python train.py --norm_place="pre" --init_std_up=0.0806 --seq_len=1024
Each number is 500 + 40 x the weight over the matrix's rms, rounded and kept within 0 to 999. Layers, rows and columns count from 0. Numbers have three digits each.

# layer 2 MLP down, 64x128, rms 0.0593, rows 0-63, columns 0-63
585520568501520555462540496545468495448459504467468454404493534436437520520489523524603512541563510485539527558496475541549505490527520531519472465533491542477480499458501477440518557446494500
458541504574477513474574506555497514538533518431539530569528496406526500449418452532481522488522563505495562514494536466497498541492544509486429487499467511504510463584533468477507506513524494
523440478529449491460494435530411480572554551543482528495510536551461551508607486521505481544503501538410502558595485572539523523428493519481445557543497567550581559493538567529487500564528550
513474551575568517476518574492486506523531479493480552445481508496484504424447467469511512478464482508438548478513509436499442512511518465450521489395541469494523486560380454546532425501474455
426483460497465568515542410522513522452481494513533510514475533476489492486541489528518514506499493515443456508526479452487468459502489502414504544476573437510496499551491489455508482555469531
548438461484450470430533469447515520487509540463511484541476416536487469487500512573494461513505463485560496517501522505574530489525504495479458571524482459440475452496497549497459497478591499
513599532449543443552503512446581423464574499589543499552557528513543505491563511501561469472492511475511518477561498481557547530496529423537506481569497518522522467513434549539511493510429428
584489457470484522521464521506396436512363565460519481518461483512471437547389507474468471524443452430516485433461565541523484527516513490548433491466476552484449518447452567504479519485516555
546525497497513489495514493505564481460504442524471502532433499575542540513505429428458489534433509529545510470493465461414490512489455498484524451479552455441494489440461515478525525501475493
490475520480603534509479499510450524509531553459537472488474514514523469522448457514452467526462473498539513534479524552515472483456507440561522467528545477515486461512473497464469481476475513
514417515490494503488493508485557512428518493501501490528515500533530545496479540498479449519448468460509558470481463473443475525510516529494460498532488490419490408471492547517515486539467496
486494527549536441481465452519505514472479501501494548500541544509487512479603496516548515445521538530490472472533535454424468508479475496512524528498480503536564480402510520550520450496565477
529473463469460538508534535519447451474507457514471522482573498484429509460470574572538508548391382456443513532512484511491482487449567427472492430497536479447523505513528538482526492411481530
515435522510495544454499468523497547410535538568457476492479474511478435547484510509431495400491438418503492559496506456482561522465517444481486472546433466437480475439508464409468467505499458
510501501513544445510535520433557497515454502488554464419543523444426436530510497468527438475507517553519480502441495572444510509564482475474534517523498482505447571478478508484506517503514458
412457516511453498463513500458507525530500478531462506573453516471510477520513482480455501546525546475463479559544488523436438487566483451526587535492477480503493551458496521585574500601494585
525547538508497472550580479553455498466502534487481459465518557449473488501536524565540509461529532503517499493431436488481452475522487467503536537517543391482454443469540440466450444507508410
432522522503545482560517476509480537507505613534484503557502484431475409635585570533459480482512507478510544455526526477490485490511487439503440409532468501540502509528529528463512491529541497
490396478505530522492499582502543494468513531522518550540518501472504522499483497503421548543521537446512466512504509542541548469561395516511504472489509467470579430537434462524478552481560529
444516515562479406430425513479506562497482436526474555515543532549531525418588505513529474411501556458462428481517473536538518466491544435399521495522454499483551516507539464515485551509472474
423522500472460473493574521457478435529538489443607517520515546459494549424502476437555479534513549549475525450457468505498501475496483489506532491557490503558420569510511526557472465501482529
417450450478490530474525476471563452420507434496517447518552487535535529516462487531438539416517562528505534500467465511461510536570568528507520490449518488527491526456538417429519526514486483
487556516495516419430500459480516532509469477567524499529571465430560491544528428514506466432428538516484496550546537503480494543525439501524520489494467554498510496503468494519509490557457575
522508478531520537507570522539495509540516514501497527520491438560513510506464493429526499518504519487438457454533494468525462463500470550519498400488459559501476509531556532486478604511519438
548455448467488489522511495504436513450483545530588479492549540529478519518488464478482472529577468544524474497490481459555500494459513531513484594577517532495526457485549502489506483458556513
562549501535484447463475495559469437468518494486423470567446447525537508465488480492508510502526496534518465540530486454503484493444459476449476537483470541490460382456522473590487477466505529
475474507511452442444518470493495531456475493531464459487477507479483442531505542511502568550575560532465442462461533558532473501559540502477514399471470504539474471517493472468458527547507485
464497491481524570533489409482498528514502547447498507481487500440518563459520449455479537472524612527535424495487570524524460488535493504525533543492493576521452533588579457521515531450539461
489543478458506452514514457520400566475499520529456482488494431537508434450570506461440480521466532469488436468416492507506512551507428583558554481483467469542436528536448483509499459450496475
474556490485476483588403471512490498519504552509470520510508516529475464529518522400490507436491516476541561440440459492409492513467467525505492488443515493535463588531494483541473442475479473
538496520562595436477416464427494484522557480556466549514539500485593507494498504491528465486468450542478474506460537486477473565469444557509419516509469530495543529488450595520511544514560530
521490490488473495478483530444558519534494531471544513520381453538489488522488545417498491450437485520466490466469476525474527467457425430443517451473431424511537518475463466504496505495458435
510492413517531525533417511549499508547457514493432532516451485504566438480534528508509456511496489461479530531518470487468492465430479461504587533505449454476511501528557541487478429502470453
565473434506477483520520485506523490478498469461492491485469511548561579496519500561537495525495523562463504502480561480455476505538517537490517465456446537502499472512549505511580537430524490
495488463494483508534438394501462463473467405455450411515467510516433503522495496535497500549535441450496476503527477557583490399444549520531488508534493509495425516455532428490399504443532480
517466528545568529500489528439525481540500514486528534473466517514524510541478551498438517528464547519547491514524521582490470536481577516505458456447467474523485489506426521533512516610447471
488552548403531471541496525447447525522522533489486543547445566428540561448518542488480539522476475481423568501488530483597489512559579510467525485567500531522440491533424524539516491542442592
491586506518521528528457546555536507500480526521554489513577478577418557559533512555511610485543511501626520504483480546505501462497547435566513552511556514518571500519556522497517477464510492
563465471439450546532550550510477483473530505500521503496475510519454465437459521513516531536535532429492562510565497489551508531557443447491507493498522529468549518505540578492514481503488565
472485469493395506509541467523550494492493510492515520487523605534499519445441445501622485503462479516471507488498634489471437436480454477544473556541520457477438469476430520511490556436515490
467469557541547543449496486405506518481537465474486457450540535526480600504539498510503526502575422477550542576550535487483452466519449487520472535470540503505524577494617444518554562475507574
351494481508476524436478511471431491540496540472496481523540490487505462525516486494501462475488503529488455469561540528501461519581489517544506451476454473499475494563474504458512516497508605
486504483450549553554445494573458486488547542575481440495553502480449458530465530429484517508481467540524463534466478465469508492494488499529442406465504526473451496473445481514558503505557538
537530465444526478482499554469477545561460405450483492450508469454475513468516527497507545458558533445521501509491482470519476478474469526552491583486533476446435493553468479441565480468521529
489480474504507446519514495459511482507504530402475562524495558483493483490486538586495466499480447447465552494481534532529544456418543535464588476481402528489510448525502471522459514430424487
441543506488432443465567522522482525512512474519523448440543459489514528490483491476560502500493485455524540585497478429453601517579511512490444563498522484486535468551548385501493471453495468
544467539497461517464530487506573523535482535401487539446548504560488535546420517492575563548535493478470526488546431436514596512535538465497524501521560521434486497511514513554492546450453461
512465554458530438469478509567498468513501488441456577472566508480449556518480556521547414463469475568541498514490424498416542480543448597561426507432561552629530531493487461532498455478444459
557572534508530497458522574519561534483440398499462430439451480487522507511498495491506448401438464446495436517455544482485493479435492525473481502543463554512497481469448407463488586600483513
484522560444498542539550535475484519563459533503536461532489448454515454492532412473462482520474476484500463480461509510534485553464444490441535474483519529533489503555538512533477472490564478
592507468476484530579525503464535527492450455517482518468477490555569475499500499528531545533500493532500542507523426501515520550441532574479439528494527548508527515523566542487469451499502486
534490475580491573505476483521495519474541448485549545483549489520445506581476428463451532542535483557508524494547437454498476463515446467529501513418553494472520528498503520494530516525520495
468543580561539495508585537559532503491544490502436507471470537473497504552462439431459519541483463454530522500481450567540577477433531506454496464514545500526557541534550435523526545607485489
526516594501478490504504476470476518480504473511525450518504483527539525464521534546509493489442514582505516555532456507516478483526549506527552436489583507520489514492547546488541447495422517
531465477459444465464402539560555431446424497498555470478461518480422523535554506496413500579592520531532548473525525547446538540473564483469537547515491467485557507383409542572528470512540487
492439482506489443501480495471534467503419481575534448549508524491465459519459464517575493548501555482437543527488493554494513493521463542483460509484570502518480556514546563472448508559521519
552552459428457483515457494492470505493528566533557508557488542488507489471426530488466490474568483524540531506457488520506434590522461551497539512531493491531517513467511525457425560438534491
531477515489491553471534535501530436489499525465524492461474527523480485497507476445599503514474541483516461472454530600529498512506495529557538582444446512475494461480474518432516538522499575
489520454520535634487508445493479478515552492499485531562528482455489474484465488591509531572471480580521481501418560484510491442556488545450478539437553422561504509459514564442496533533521537
437456505548562592602421505459467527471517532552444575512465504520535426460562521484499507442429502529498444488557525423502561503489581467458517565536434437449534463497518490492514453512499462
492443481471425524513510519533544559567517466524515510456441397510488490544485493588468505495525466511562509452489467502527560573476545502543501477508499546511493531522468454485500467578434509
490526547509442463484461518547548456557452441515530489506421455502564529472489561513453486467592474509416448463491475493429458539445505451539501467473524456478526469507492521490384490536511463
527536470535500532556447521544467535472569437472496492417524413497457501465525499445490480506559449495522505487569451446581535454454496527511470516508505522505464588484500498493586482446509526
446600518503576425492454503486519422558461471521483453464499520518597549500477483469465541480491474499501519466497516467507574497554557575483475510587525592518542469462503437496500485459459468